config.toml
num_hidden_layers = 12
hidden_size = 128
num_attention_heads = 2
num_key_value_heads = 2
head_dim = 64
intermediate_size = 320
vocab_size = 8192
hidden_act = "swiglu"
norm = "rmsnorm"
norm_place = "pre"
norm_eps = 1e-05
positions = "rope"
rope_theta = 2260.0
rope_fraction = 1.0
qk_norm = false
attn_scale = 0.125
bias = "qkv"
tie_word_embeddings = false
parallel_block = false
init = "uniform"
init_std_qkv = 0.0448
init_std_o = 0.0
init_std_up = 0.0448
init_std_down = 0.0
optimizer = "adamw"
learning_rate = 0.00262
lr_mult_o = 1.48
beta1 = 0.9
beta2 = 0.99
lr_head = 0.00805
max_grad_norm = 2.0
warmup_steps = 219
schedule = "wsd"
decay_fraction = 0.908
decay_shape = "linear"
final_lr_fraction = 0.0
batch_tokens = 32768
max_seq_len = 384
doc_mask = true
train_tokens = 200000000
max_steps = 6104
dataset = "wikipedia_en"
Each number is 500 + 40 x the weight over its row's rms, rounded and kept within 0 to 999. Layers, rows and columns count from 0. Numbers have three digits each. The size before them is the row's rms in percent of the matrix's.

# q: layer 2 attention query, 128x128, rms 0.117, rows 0-115, columns 32-63
# k: layer 2 attention key, 128x128, rms 0.113, rows 0-115, columns 32-63
# v: layer 2 attention value, 128x128, rms 0.0826, rows 0-63, columns 32-63
# o: layer 2 attention output (transposed), 128x128, rms 0.116, rows 0-63, columns 32-63
q0 096:572498491532471471512517560505556545516529440519528533482488511457508457483515566525441549555496
k0 097:472470458570501476460529466548437496509507516521507562556465529495494459490564523533475428457502
q1 108:544540494551518513535442517499517520491530502524551449452482509492467575462516440537530508538437
k1 116:567460509551451512487450463576463490498502482503528549586466531494468472471484530454436446526549
q2 101:398462429431504532492531459448467446539514498509455494548527470485491449541487557471446480520501
k2 092:458515502468545491485509525409582454448520525499479466491540495554477535501460463524587537475451
q3 089:581520406572476473548450533524480515513528457531548438467453533442454537516513569487440467550411
k3 088:435489465517430521469445536463475503519493531466448596500493517486474463499541494472453481439481
q4 088:617524531551495495522497522598484475519574438596453416537503522415517558494492515528435484520470
k4 078:563491499428411497575446487495462486499485463388536529425487514466505498496456504496480440528511
q5 105:397503520481559535489549460507488507458465545552454569577502498552551454501501513507480414415583
k5 118:543516547485504506457560516502565482523518499590532483520504569427522527454516502542537549510562
q6 082:539443593542531493491482465541417477466523562585496556538485531517550491531503438461502472444565
k6 076:525495451439500493524536461538494536483535516603448511490487538503563508466520481464500493537521
q7 108:393496511413474514495530508514544526533483507446481537510514534562529491494463451535556537421570
k7 102:519465577514560503484560507527552491489555479579546440515537491501455512523481480506545575467490
q8 094:463506540421489482516522461522455508499481515522486544540588465492578491461447464549485490450550
k8 095:544524509461565479492572538447623443515510520573523451513525469510476505533460482534547551560458
q9 089:417456429475601569513513439472489447471500488536471521532536485500484499514554531441508554463505
k9 075:483510483536533542488532488507527509452463511547477457515492521529519535485493467462493499552486
q10 105:404465441436552562448534470430540503499478498460482532499517492531495514496493492530535497448533
k10 067:487504519523545529493590467495588477457515515554468452543529518489445519542512501472519608518514
q11 084:482532451539480495464487525457593552511555466469553430466469531518470512538527538514525567554455
k11 113:461481495478419570507405518474485487473470478416502517457478471527456486447454517497460433467498
q12 106:429472485460546515506543464522438471518509449582403515534498465486498453524521503500509484491573
k12 097:515550527555513502495515478486505543486540516612442447529484466466475552476536446466511516560504
q13 105:494459527482541508422438442494412441452451467436448511512475471545473500533519490451508472471490
k13 103:481542474545554527488535482473530551512495528617489473536478501477550480508519509486457503528541
q14 101:389475493422456514521520501483511481468483497490476527483557494532494486484484496603574544473551
k14 072:481530543487562462464492483441591467507565457478526405482564485525487497535459405526577555580465
q15 078:477487484551548544512493469515538542535541464464517403518445528424452558506559491435481478605441
k15 110:504504452523467527482472523485423569464455481500497523458425516495486516487549561445447427497523
q16 106:450457495472604569570508459510504488497493510611504513549497489472483514514552460503506461443483
k16 104:486544520486497501505536550492549550527508549452461492478520537517577554451489542503500539551524
q17 101:481548527449493500423516497532432465504432518502448571510485477530482403431493485504558513490615
k17 100:503522503554556529482488506575568549534498547558464503463495492510505513504483493523553544514437
q18 102:406510467410428543547576498526536444408513487483481471495564486534518484497464495507543552526439
k18 086:490513518485538516511499487405546443525573476508568482545526495499407486526456467525519473476499
q19 087:520537515559507510534475447477566511522562491463569421497431538448482484529550507404480482531458
k19 102:526437501536470495501417521551437588551505502466500557478391489515478497466515551466443437485522
q20 092:519476541419533461512514471433477529523487478541536470502503508426501496552521481606532456405536
k20 099:515506483509565499440534540499566489460508545549480480496506494508557514503434465502512525556454
q21 098:475510488421481540478521566443522466414478521486460502540557449448502474507473480543531499498468
k21 084:398495533457487528525551531453525392482498512495494524499550458486523507501511535536509454501448
q22 094:491497522411534511527530466455516458451553479496488473486513468430476543540524459521529469461409
k22 102:515476498433499512503531498438522442503506497517519511511570528475430501525483489536484482492489
q23 096:487492480491468472446489582492502513450451503451545530505497461466473486490422473430477449543385
k23 091:574463556484447477523491479565488447537541483387547525497540511495549499502490509505473465487443
q24 105:586502530569587466549468446472499505461535483524502466455450466463449534499559497448472489471505
k24 057:519579522494489538501481517479519626446475462546497437482431549490474577470506500525428504546546
q25 077:513473595434513495480482435445469465420468480496462479480552447496479532532470456585566508469515
k25 099:485524542428561510541510478422638468509561501476490485509579420505505526517444516495557528500443
q26 080:512525537477472510519547486533407447505512410520536508497531492541518478494465495425488473524456
k26 116:481477569472548431541485467434618437515580479439536474516541455547420492455440487537547491483545
q27 102:475490439401505566537565503489553506520523482515498540518507517508517510531516453519534498450510
k27 067:508528522545573530457469470509598476472510594497508481480480451518456549454494498486547558566517
q28 083:425554513539471484464459508486541522505496547476548481534498594514515486485555508542549537499613
k28 083:488489412521477550466417590487498623461454485548503490510442469544518471498474426514506542487500
q29 100:588494471481573478461559456551450497480524454540479517485479468511458472543575495461540476541509
k29 085:448564502545526465584465535393546517490520549527533451507507521457492505460490451563438513532541
q30 123:419482492411452498511562487483562470488422500489465500534570485540467438509459518569567599423542
k30 058:526495568530520602532468418455508484495520502627451504516534497561511484576490456465562524459549
q31 072:497527417554535508573517504526599489540580459499468459510448556533455522550545520444516511561503
k31 115:523531446592430506501418499527447595523516506492506515489425540506513505500502466491457466535594
q32 100:464474487505442469514512493487546488585478489460497482518541546541501488490484466602520505496525
k32 084:500485539478488472543416513396520517518494536387492525468553455507490485474547507534585587474525
q33 087:533440471547494504490460565540451488487530452447485532540512530528512513473523431527570430539432
k33 107:556503505514483460518498474469416547531513478507508498517456518517518464582573499500487478520540
q34 097:521527445435555496500514519465479455489485434534528501454554512454542496575548499540538413517484
k34 122:431521541449505505568536505473567447518539426548494519550570505453466478576445489502445474503509
q35 109:425515491452435491516456530511535427510492488447459512441555450498498526484416546568511481483495
k35 081:498449545440506532468471445447464456548499446467511551467529419561490502508550594471534554516510
q36 087:513516418462424488559536493483595597563575492511522454516511516530505487481508472526465447490493
k36 111:499519547547478568488432564496440467520428471539483514505417497463533507461487541554436466570534
q37 087:560539525597492432404424507551540547502513503485583465481469507544466504537548490526476434525487
k37 060:507567503440447503512476554425434540468463491518475521544438527488568521506477432544517438527508
q38 149:418497480407463533545537513487543455524484532504462518553614517553528492499393478561528476452516
k38 066:494482560485545491511532452402519489592526524531525471491601512561459472539520526514537582541556
q39 072:538473503545483479408435536494537546520526511527540507534450504491453475500452483456466522500510
k39 153:503444452582388533470449570555399571500470482512511534483384554489545466486560514512453438523519
q40 084:443502537528490474539494475514472527534450502533487501480556469526524478522521511560528529456474
k40 098:494542556474499450550536416424557524571516509532506498527546537558506485550526469498526548442537
q41 089:432478503466526533481517544479472521506450490509410482522511466464477483482431562511531510500533
k41 079:494451497577514532542443475490541459549568519460504522499531622521463460498517496505498517561556
q42 085:448450417503468565547534535556541553457488562530526518519476555544601524497553432524542494486456
k42 098:489544489421488521552566549436485545476471509550495418532461522408496481511486401511499517545442
q43 097:560523488405546473504559470534517417500502475513433463440553429438519513559589472504606458535480
k43 087:514533547471476507556517477484497476497479540519418545458515455486466504528550555441465520526436
q44 086:487487522509455500556519530518500406470445455502466573453498432483418497532592463463537492493497
k44 094:497512570432560521452488376472454536462532510543451526465528478566476538491507548425494511522485
q45 090:462510522548433505512520526507536551506550487516538475514447531551471479463452463474465457491499
k45 090:448451521556491567507512546520528517527475507512532470498488461480558545434457471516540505558503
q46 072:452510427466580506516497501489470484428447500522441543452486533500536461513463442568564461503420
k46 087:522487500497531459505560474455422505421500501552484482553500490414414509521408473429493417587370
q47 098:528582581463529423485546489548537495480453495517482479478499476495534474496463486474466491504540
k47 092:470495529497435432522436524505511467523517483459507559507558476506535505417492516565484469492513
q48 086:516520503477534501520515538502564479522524555551585460490562473566553500509520536531523410493523
k48 097:431545538467413535493507493489470539560489497526482541487469463473522520579591482524493499513561
q49 097:520496499474546481559519450531472489493510518437486568445519505445557568529568556455546513532491
k49 088:542522438454554450475503455554525517512535486416447482421483516493470471498533488484510596428532
q50 089:510509523509479473530508485576500446421570483545450486426477471460516565491554488421498436517456
k50 087:512475529491562469511523499564466493495479462470525513426461417570507584393513613488504531502440
q51 093:496516507508490460445443478469370524462428532508480555477448526497487486440490521525555516480478
k51 098:524458431526487394538517507524456481454535509519523490549534525496411488494451421478471492498426
q52 098:521468461468539527414515553489515458507470449495472480468469502490490490479596514585457445539506
k52 106:565522549428532536538514483435425475467450510491484546496486491472518529532528492441541436563462
q53 111:479496599562414443499466516531546499477519496537538503515474518556528455538513534507492517413521
k53 109:522451542516515511523535457422500493474492430552536482569526409594503508471493446498525493432530
q54 101:498543457542445527501526537510521524531482519514505497521454569538533466527466409549430426524500
k54 109:485524509433505538503586493451510522467497475591478487538532485387483511483481447517501487502453
q55 099:589504548468555523441537468548516455577446484467471499516529496542471474548488443528477507518483
k55 099:544524564469471467521480510475561468522482554492498502513577553502531481546575525563477494377545
q56 085:481495476514456542521413555546563540530515519481491516511491543570497519472477419494456435528480
k56 086:524455544466509533481529519490506493459448457618573474534445501396489488514499497503559503571456
q57 082:452533511480448505555504536497575449499584439530511479461512474486474481539545457460496412549546
k57 085:496458599457577536498479494480477527523451503525519521452474392546520561459523571505519527573482
q58 088:534446548516559461517527443512540464531555530545532520477488509515492540509540487435497559512575
k58 087:511484443520568505486474514550509491424486470490453496450537432577464503425463506499544550464512
q59 093:442555485489453492547491515502478450432510491457487528468506452527499457432510577535547509522511
k59 098:436531464465534442487467436497504502495518505501472557526535396551463518500500464500511545555490
q60 097:466457465477474495453468548514459549451436527538488499545468559526528469515494456554445437513480
k60 106:545539488501507498585535529465461503455491464564516472553509522386533496513490439494509487562392
q61 085:531503524481527558463606491511558415548478453434473467509498481496497487561594536524525506555481
k61 096:499549462390530514509492447416531478532474580467461542506576520517508509520590490501488508414494
q62 103:492528564492461518466512467430548505496506415460449467513479476452479474495628548499511544503564
k62 110:472472480497513527545409493461559480512510510510510538518524462573485505388498497520474487497566
q63 090:459511478465481544560560452511501500496508478498461522492540497482502530476572530438498511494570
k63 094:470533531524527494480426516453497488511532473465500463518535490516479470399509553453440589519568
v0 076:507504488450441449544506529476478497580437490450486495475495469462541486459508491446451493457504
o0 079:486471580517500453473473497494440508483523447499522547493487495518442451468512481512486570496596
v1 073:473518487492544531539466536427550486531478477486485507558538539502489464511465557509489560561492
o1 072:529441505520465489357509506493506479494520438526520513502581518454476503509482521476465528457495
v2 073:515503475529501524513440487514463536541470508415511544481515451568487519431446470524524425425467
o2 077:518495535503512434446514575512434517481539456514455524505480478463512458537541530516503568528484
v3 087:485576521501482519459531536522524466478510467502535465459482500396462528533504541457485528527516
o3 089:470548459555525487530478527452550512588564566501508456488511548534484529414473457493555537424509
v4 078:450512562495535454513525451452406487451503559548548445461462447464497580543518540484481483525535
o4 078:427528555475495462491501521489502469526502536538518556527507531583494498479434557565498488386510
v5 074:571457582499446486509500499504502533521467488558495454507500494487590466527504536517514500523572
o5 072:514442462524564502543465439497490433532508523550453502459476529482519474454490578502430499558480
v6 084:533474518459498509499557496556521481538535470555433527517500493433558382503503487492429513440494
o6 090:464473409490491438440510497512513515464499499497471552493620515596446543446526480495513491558543
v7 082:452484521520489444438543502607524502597522524471563514504515495520423492490476501503478531505498
o7 090:512551517494449532520508530476488497508536542576425455479476497521508529487501528526534472546548
v8 068:486513504532615496569407510517489490499555530425484477472485477572423462496556523457509505557474
o8 067:541412567473472520445516504498461534543498505490572550477507574498554478506468489486500547484544
v9 074:521518431560463525449475517470504558434461459541547516521542398535441446474537551495497492521529
o9 071:518495536535466576515547458473504540476453473484461474442482541467523487537429528571441596509489
v10 071:526454460471506530450485508464475571460454465535533484550494407551544552553473448506596426442521
o10 067:489478438456522532551483484496515543506519421528461457531472445427491464459526557529455535493454
v11 097:521520538473474469466534464470463456500444468506520510509505504410433533510537556467481573499583
o11 108:473527470542476491470471523519625487497550453490503497536480523543433555473491514445455483502525
v12 075:529564456474424498561533564465486517515538504491492535393516492436483481526534519452505478468488
o12 077:519493530524473465463501482500458493494482515519493455471504511535532513489456484534475518508548
v13 078:496530433474425510431522561481490489459486479489569550496552489503468440507531505439466466471487
o13 078:375464513528512495494494516479497503446542502560471453519545482540460574465451494531436501538527
v14 072:547550489479507491459509523526439508428502484427510509521474540462478483465474485472472465574474
o14 064:443511528460452509544449480470483471566522523432505429439457515455576525551580400511511430480423
v15 084:539536549536515513504517522510559503497530476502495505452546501513528495534498485530450560521518
o15 094:500565498547499549444457474497605469578569504468525422506530522540504444500524491478474540572526
v16 070:477442559468470498441500518477467568459533525483525486475512508570457503593491576517533540496496
o16 072:534595500508487530511482452475431523516464541534506450518442481483560520597508559595408480482434
v17 074:438504486498431413503525507516510571417473491493525543588491425470470528429502516512519493475453
o17 075:576510480461491493513438526561474589505415471477530510503386511471496513422480466546510493530454
v18 073:480497411494547516571455523465480456494465521509434536516483495597526450492489456492495517507457
o18 078:613407538491470430461561551507431523520519436551451512460541472478565552558440432435516485525456
v19 073:476542423501518547528551580474549496510545548502566513533498521479605475551518501458440521549460
o19 068:539506469514417565488512474516511420524468593390555509468528496566441497482460445561509518446468
v20 095:456466457475447472498465582525519508532454520481543488523481403571472461464492500535509494468493
o20 110:471407495509486506522494556484399557521461548572456461492510485480544557516432449508533529472509
v21 079:547473543496518524474489484534484517441526459401557503511480473565454468454466500542545485477504
o21 077:464478479499503534521496485514441531526507464505397506479518539471517507482549554548543586538478
v22 072:507500523473551543509500472479565454476597426547461488500529498492474502516574439523457565533495
o22 082:482504509533521491491505503480530573463502512445495523531636521545503535553503477406521485490476
v23 084:503473548489497506453490471506481556501460553514444477445538548514511578533532484534544488562529
o23 076:473590507451545471525508490478474548463519463480439529459459454462508449560469561563500473386481
v24 076:454489567476512501576529519490507478483497507536538502480481557429589487522489483482453471473540
o24 074:448463473477491471462515438467507463442445428511469547519598555523444484454526582453483492482517
v25 078:438567443493498471411527529521469505520439554476417476530541569510487539417528474462438442493538
o25 074:532575514506461479528477543539429490464484502472520506488520430422502503476499443507535450508501
v26 081:418521415532480492473444475563446500509507437509548497512503483477496531403479465461463481467491
o26 081:458493564410480470502491537471529462457517477455478473536536480510518450520490527467510537525513
v27 087:455513495496483519511481474452479497512494472466444514514473537581539480528534512536557487483503
o27 100:478433536502556501507516503579405498473500513516493560543497509390519489475480537523490483491472
v28 077:469522564539485533554491478475497472530523532492459556500494522461454472537490502445494502554553
o28 076:472522503582465545473560537499553579444489558532488589482592569537497588445524529441532452517506
v29 087:469471483518587479492489476549562540476569543554494516562538483498482444540487456516548547522445
o29 105:614512496482490520500526477454535531481476532515400470443509516488549552532448434472536437525479
v30 076:593450453489470452446526535539547510586559472516539545506520492447477462484529486473460569512487
o30 080:505536538512480487512501519506501456516507581502477392460457499540535469543545440485461405486525
v31 076:532522547500465490522556462560460456523469542451483523437501568507413473498516439491477530463501
o31 069:525543459607499479470498472503450466483541566436536506526473572513539538482550448423443463511516
v32 076:527460551494480395504546463570503471480536507497518465513470424475450473431531573434414491464541
o32 086:496505510483471511502453444454551487550480526563540461518517545521510492442501496466470447603554
v33 086:526505456526458514429503486489478474518508466439478504459526533498528464390465478417458484535475
o33 086:515512540496447491572525504469480505473489428511445490492569528522460563424500518406455505600550
v34 092:477524470529444517459511504455513507580461465509491586522532538580503427500498508506503493510498
o34 100:460435539539508523478536539562422469461507483529444552532513476405498521482474532501493455533467
v35 085:449490531541470460490548408527519505477488490459577440433479472457490545564513546602536484494501
o35 088:465522512528557500542493464443531529497541509525533482536371489498508499441470516546531515440528
v36 071:576428588496461437540483478526470518528490543535476526442518545473515520521488510540498589566498
o36 067:510583482487479524474505487489435531546487454515540487488422533466537500592561544514547511444458
v37 079:535453447539540492514480480478528490516543444435573519473498481494546493518460515463484516540467
o37 076:457491510488448509435526485438542504455534415559541472452497466516477457469515467545518533465518
v38 072:458493481494477493608537510535476544484484557573596490450522539518523469529509515508546496504561
o38 071:516478529543482551474523478513497409502486579451550427494422516497543490568520478525505515444512
v39 070:421452550456460566454490483475491495491514522513491469568494562505418555502519517442515437533495
o39 071:507518549491493482545516503551512535519561454549428586535503501496461511460449533511508498511516
v40 079:460506493502537390573508504573481454508480470513517469474466500480549415501533504535448548571466
o40 077:503468481491485465478514499441491504480430450498547519490485548455483545520522469547461482494499
v41 071:415547467501580512495520474568507488600445540428439508457526573497443453520518470526446581477534
o41 067:566547494550508475391540489508550534457589467481457532470516511468576513486535520432532493475535
v42 065:540523461505455537414500536525561506545540480498464551466457480581529451510476499473505505535484
o42 062:510538438460476523514502458499434506576539511487533468460572523521532434447520497536468471549482
v43 068:497461489514441511495511437483521494480637498559550460554497580513447456525525498499451542554523
o43 076:528487585454468537519508424511484472462513502541483450468529528482509523444469465570441395478574
v44 095:506537513495465543467479533569491510466465500473494566505487483443536463430404501520469481484472
o44 105:524559454451485476478485502480519449535488448482468489466487470535461453518555550539490521572486
v45 072:524468532535540507441435484435529543517570512447574480533460473476494537530494499521552555496513
o45 069:519437536485502484548491516513526543532481488579532512512352498426532493493560491532532505442485
v46 079:533547451507473519526467545503456490491481467464430490448456534445499568475512506485527478558495
o46 074:468472433538493480517525514486539499553532575452551539521532488411559566497495468464537543398436
v47 074:495488514477501543485443503553503556489504551464387484484466536415532553440456442492502473544545
o47 086:590547527469518451537528451480476484509442537508460493449440494485541473490505541512467431448480
v48 070:465434470476502428489455527536490484457483562494537546505495468468562497509493520499548532421513
o48 067:463436510502579452476484526474482480490532550518587426523414511514524474597544409510504531510469
v49 082:524490528494471527452539454512471579499504462525494499528484465513470572548485502580500515473472
o49 080:521542499471593464532453500519548543486524445513473541470465467512512448418504531608438464505531
v50 065:452454469519445441565590462529497530476442577513534466472528527563532522570511529524530401479525
o50 060:518515412507461556486482423490498514479487568463517516458391394484498477458450431490507438495493
v51 072:517483422500558554527467461560470482499498533477515519464486443451423555490514530505524420454482
o51 070:433468439518513560481542489492511529485527549528555586530430490503526499563498464537559640473487
v52 090:477511512465491489515529496592493511469444473529561529586471444585475453485522496531460506445455
o52 096:530514500468418507524502526530463551483448500489470572500512451531513519505460508511551453550500
v53 077:418525506555565496573508469421441512493480560553560462532513540513489486530477482454498510496523
o53 076:528525519507506495419482530505490437527516468533523495471609527533489516484486597429490474571482
v54 068:470488446533466474487523450473533529530465430510512511482472425509536523466489473492491512498461
o54 068:506482417472475507507502517491429434535519443494472568562483560544476507425443534503603576485471
v55 076:478464479438502500618428533475563540550529506489476503554481472479500381516538490492460564495471
o55 086:553396555511479463438509515489467578520512465588454486447553505513518520510489462457530488441564
v56 082:509490518510449452482495455538443475513460504527479490524481429462497551452497516510520474547529
o56 077:471534428494499506468465534505524512452509502491559564510525528437455467523522515472433530485483
v57 075:513478508443524546553537478444451509514465497545494520501529511569460546561594560517515547527541
o57 083:500484536556485546507503517543485484493517489489509519540567504475520536529436509485438482482493
v58 071:511506428530461491489492495398514469530541483427521525545482466417435493499442566455467468409474
o58 072:436414550483445497479485494474531504491466553503566500505511524528469518468451477466559548562548
v59 064:526505515514519504477507508462538521477449492476534491497543586501509425512422517532451524478473
o59 061:535490501513489525509523451461505396520477438547449443511448459517466566501512552445544510531463
v60 073:484522493475517458495547544469515510529516529494533522410538539528532545461520497520471515550492
o60 079:517546508516454534488492484514463424540476564401596474547481520552529469564477515444483539501505
v61 072:556486483450556527481510484465494504475525440510584511505517515532566533550489460500454488464476
o61 078:466518501508514508509499496517515448456534472473545539524540549535418458436497533469502470511508
v62 082:494509452484483495570468504458494523454483530493474517506510503470554491539539513472510523517485
o62 078:557480470459459516405443461517516461520514462475543527512476501488483463524464569472521517484465
v63 073:537514544491458471523468612453472460622478473414545521478453558540524512453493516466465553523555
o63 070:450467527533459488464506551538489453549518521503576491525516485511551476474508528440470518477524
q64 172:496457470578492438545455569444491516512549409440516426445452471483470539521477558459452508554444
k64 128:572454478594515525491438524508486486498487461492571542496377482466441480519553558402418473474499
q65 068:466529541533483576493502417589500510538488546497492487526511491505523448458534506600528466446544
k65 098:530463495532477451491463549484509477526565422471555465408492457504467540500483524519458488512521
q66 056:472553525520539546487560446534492515494443547483432550524577527503511493477507499458489491492485
k66 078:499488482505494465517506516574481445529589431459581481460497462463491517480575563542450519502500
q67 141:509562508440514524498547471545515469473479578559480579554528551510555502481502406503557495492528
k67 116:426499550432532545456570510454526445492480551503449445529598477516524427518411506503533510494450
q68 120:488482421572498448574502530471498532536548422489511433469441491463497552539500570472458463574432
k68 083:534423511521474503477409530529432497534519526496556534486407504516506464492521528465421445507533
q69 073:545583579504558542481504464511473480491453538506426505490480453468502500507539498575530454449490
k69 095:483550508574444458570473425517455582511529459481485453433489509527509581458532477523453497542504
q70 091:501466475552479468477455538466470524489498445472527466427466457477442519511534575520438501490477
k70 094:557413465544485472555460538544508501506544481486567539456419547511498497531572522448451475537591
q71 089:464581413469482522504482484511398555544514551491489483503513506472486546480543514471475450529425
k71 078:526493546547529545542488502534469476552499517448506532552483507463450465465541534493395478469495
q72 069:515480503456553544564506474518451472529481551560508516572486509528535501515576513551533450491534
k72 110:459558463527459481538542460521480548494530465545451504484520579528479515482551433562541507537556
q73 136:573490542478540519523454511547484560520450521507483513484490373436499496513556572497542482481432
k73 098:541500492537501499497500454454424591430487446478443452520426576460487570489513548449514505512457
q74 085:548460568504516500469487484479554516475469480503485488504425459448466462534542533556494512431545
k74 092:571520466570507472483485513506515571427548464523523502453500544534561543517518506506531514575535
q75 087:540482455529465468486446526453451552515498430514526437370482452458390509464530540481497482514448
k75 078:588506517547585493563498489497501524499505476525521539520413476431574493551568506448447430487544
q76 099:495548542415570496522501503525605509436490515536524526492512440502472537521482494492497535442455
k76 114:557466430532489519497495534475502520483529449487496505396461467451461526544499523409510529546482
q77 100:515571413510476429438474485439453512472545475523501474517596574505509543416499457495491464555579
k77 086:465500590507529548541469465536593496633537498494522536553438505497432470559464476520398457452486
q78 094:538498595495545534497491524519510467430475511424445456478422498470453492578516497504486522448437
k78 098:547523503486495523530531522427470483543534471477514505434508403467456557497473478442566552476467
q79 091:501493493471485456483520504438597420490516498508524481545587567534449465498452414504488533492554
k79 098:444455549483459515481493517564593395559484490439554526496505457503540445530436515499501491472528
q80 082:546518493511540494492536530516466530437478564508457557548496525471572437499417510439409474444483
k80 092:499519519480493543455527520523547470535413572534493457499486471518515548481479542544507598549459
q81 111:434487523443512568604488467487535500483526427451470493496453458472498501540494502468533450490463
k81 095:550528500496457420511470504535515515449490528494490550476488481495458521500550508434546533491488
q82 090:462433489525488427475489478540548467540552480441520450482521477535428483415488497580474574497534
k82 121:539520464532494490526465509498469498469472526467512526520464513523469512537489537478500466468550
q83 098:495545413459501502578458471544454560510584420513541472483490473484471479523581532519478430444501
k83 066:496458490549506522503503569523522503499557533525453563483457515515503458406548614489485567536520
q84 075:483478575481507555532530517500456548501455503513516522482389519424526485552557603509495508494506
k84 116:557524475551494485513462472495436604434531460484513552505486533462555546489584489472469483563491
q85 122:486459555546477535508431523508433563535463468412475470492437476513522530456519560558520528501453
k85 072:557557509462490503550511446406442472489529493526454443435510508481436518573537404497540506406513
q86 091:455511473510522534519550507490491462458498478472509442585506491453535458474482490548404479500490
k86 115:468502474418493518530544543423559477499518546470526506426527529518459518480457538450487528414504
q87 123:424486523495489512540420474513494496461522498492449489533452524547534492475515587467560520412466
k87 099:565565536466514535442560515437445509443545471511512493485534458482488561564533481489548417474493
q88 087:515446523523551516498483564560487510460466502536474520492406427492554495475531552505536511601461
k88 116:459515545440457510511584464458464591452528530530435463510554522423466452524523448565511494495494
q89 110:488505530479458539445460521577420449461498511460461587506506480542554526486521441570514497522497
k89 083:596493543517499509515570532421522536512586563572454438430517491531444477479525524493516541516436
q90 085:475440509522446476445509494444524508514496500522592481517456496526539509509516591478429519467486
k90 077:490546479587451470533489556499442528478526506548548537546513605468461421441544441575447412597561
q91 095:469454524491481534541429544539425584530442551472463517504442489453536526490558547579518509518550
k91 076:541563524461565490493547489407491529465514514453519478487554503525543524562467442494540468471459
q92 090:540517448581504439483482478511485460547547399515543438469526523501475503429546556470451490546464
k92 068:469542542532473488553466486502513432521476603481496523617504581513531467555462566551494474480539
q93 086:505535538525599517499512432500479537501528548516464542529477547585409534539533450504466477529454
k93 139:387490440499448577504519502533511478522508499475462442451531487523491476465466504480526560521514
q94 085:509500445537536506456449497510447480471495516510445524529474560485606487496421424447436485564475
k94 133:395495561435489494462559524513523456523451580592504451562564460496417462530429565557537557448449
q95 119:477458510481517507464571461475541383521483529532501523559507523549534467507394472487475565466563
k95 056:494509466540476452494475563542481524476538467530513466461535473502464525499454480538559477525564
q96 108:480516445440505498496530461491492503504561563558550516520548460508457437497597484495501496433518
k96 097:418497488482438516577469549542489493515486420548513518547505560477525437501536594545443422503516
q97 098:421483447490499589582454556532423586531506536506439440530426485475499452475456511485517505571477
k97 112:497539547456511477476490451537453551438435519468457557514527471475481519538537428497553533461471
q98 109:470486489583505446506557485444486520501523529465559511495536463480548431456403540466513480470448
k98 108:506542475457598495465441546535540488484412497548493545541467486508571542459481510553480399545524
q99 119:578546593451540471472551525485539468520484488468469529568471477511482491551520510490389459570494
k99 126:483451518558470455399516485556515514532520439498551534602433516459493463389504468461525544558492
q100 083:483456484504402529530545537527447560491511538517501514476491447534492537427518489533495481502494
k100 129:547494509576565517473464525500500553494556481482499512492494548470545498445579484521446506559546
q101 117:521489550536533492508490553468447607533474510492446517497454530425471536498612556490475496556486
k101 068:542532515522508515484585417535485574558496478537496497501473502522554561576495460487479466485505
q102 086:431526545493478476643513618544435513476590468457486510495447483446513445576512480488484522492444
k102 139:481444481439541534448517500490507502490477529523449491514495443579481495449437582486542572491467
q103 122:527566538421510485515573499490569404484468505505511496581517537475474481504493480515513536440521
k103 055:553445488467479445552432498505575472507542435482537452481485429487454567435490479477502503480556
q104 094:544521462568487506515436527525470518502522457460532426483485498528519488454509488467500497533441
k104 064:397470537505493609512541434526478486566394575565448493550440519515510467470505485544505470505548
q105 078:487530494538493547509542548494463496532562558532487482570504524373561479518461505470503483479464
k105 112:499512472409507522458517455439525531459461548565458479495522435615527484447453495537501491500478
q106 105:555544606513533365444564508515561452534518524527583520459541480459555510512481541427565525521532
k106 104:518433475588404470578484492496531470531518484454483490549463511509532579480461521529382460452529
q107 112:489544451541496469575466540570488501423566477518540508505447519461519486487481421490481456440496
k107 108:483466521496446491409507522503477541519481541631547494559556472524502431427527564512426510507501
q108 106:592533459527514423424503479455490492514525414535473472559483517441493474524503549432439524503530
k108 093:528539590501439550464593466532574509559465519540515479530479517547536510549499500523456445510560
q109 107:533488420458530448469534516521439496504451461515479550515551530467481503466523529531456457506567
k109 116:572520593439486540422592480508495538521501481527484478510531504554528443604420502469539476517469
q110 116:442576521452523408470526535538493454483521448558481498502477463453460479512474540446466447486505
k110 116:496418522548423434566466499552575512597538470420580493490502492504471558465469520509423483522517
q111 106:519495536552523475539520491493465471576534526544491511505459509472417459530549557409430511510443
k111 102:467481470561472493506473515511517611467474447514463497526514534490563490539465507515538476549551
q112 123:523484547516475513445512537472473524577490550513483568512529523549496492571445473449408532494452
k112 118:481552530560478447519526500603480475543489424589576484524515480503475491484530473542559511564517
q113 113:483534544501569469537529449532525535507542518543433557474525459556478506479519533458512477520462
k113 116:441467460520490496453499483493487547473535447457414472502422507401532591498498524549529516476468
q114 099:522553542548504483477511388494506479478559473452469466490563491537504485575548559508465445436526
k114 105:462444443456478512505503564405544523457542558509483512458476504481479477487507470490536504520516
q115 103:524519462482569486453542424478532454554537526547453477466525540476493532479492535485460485435557
k115 105:452574538486525522461497451480500506470493476499522552527534463455489556567494513534520404517475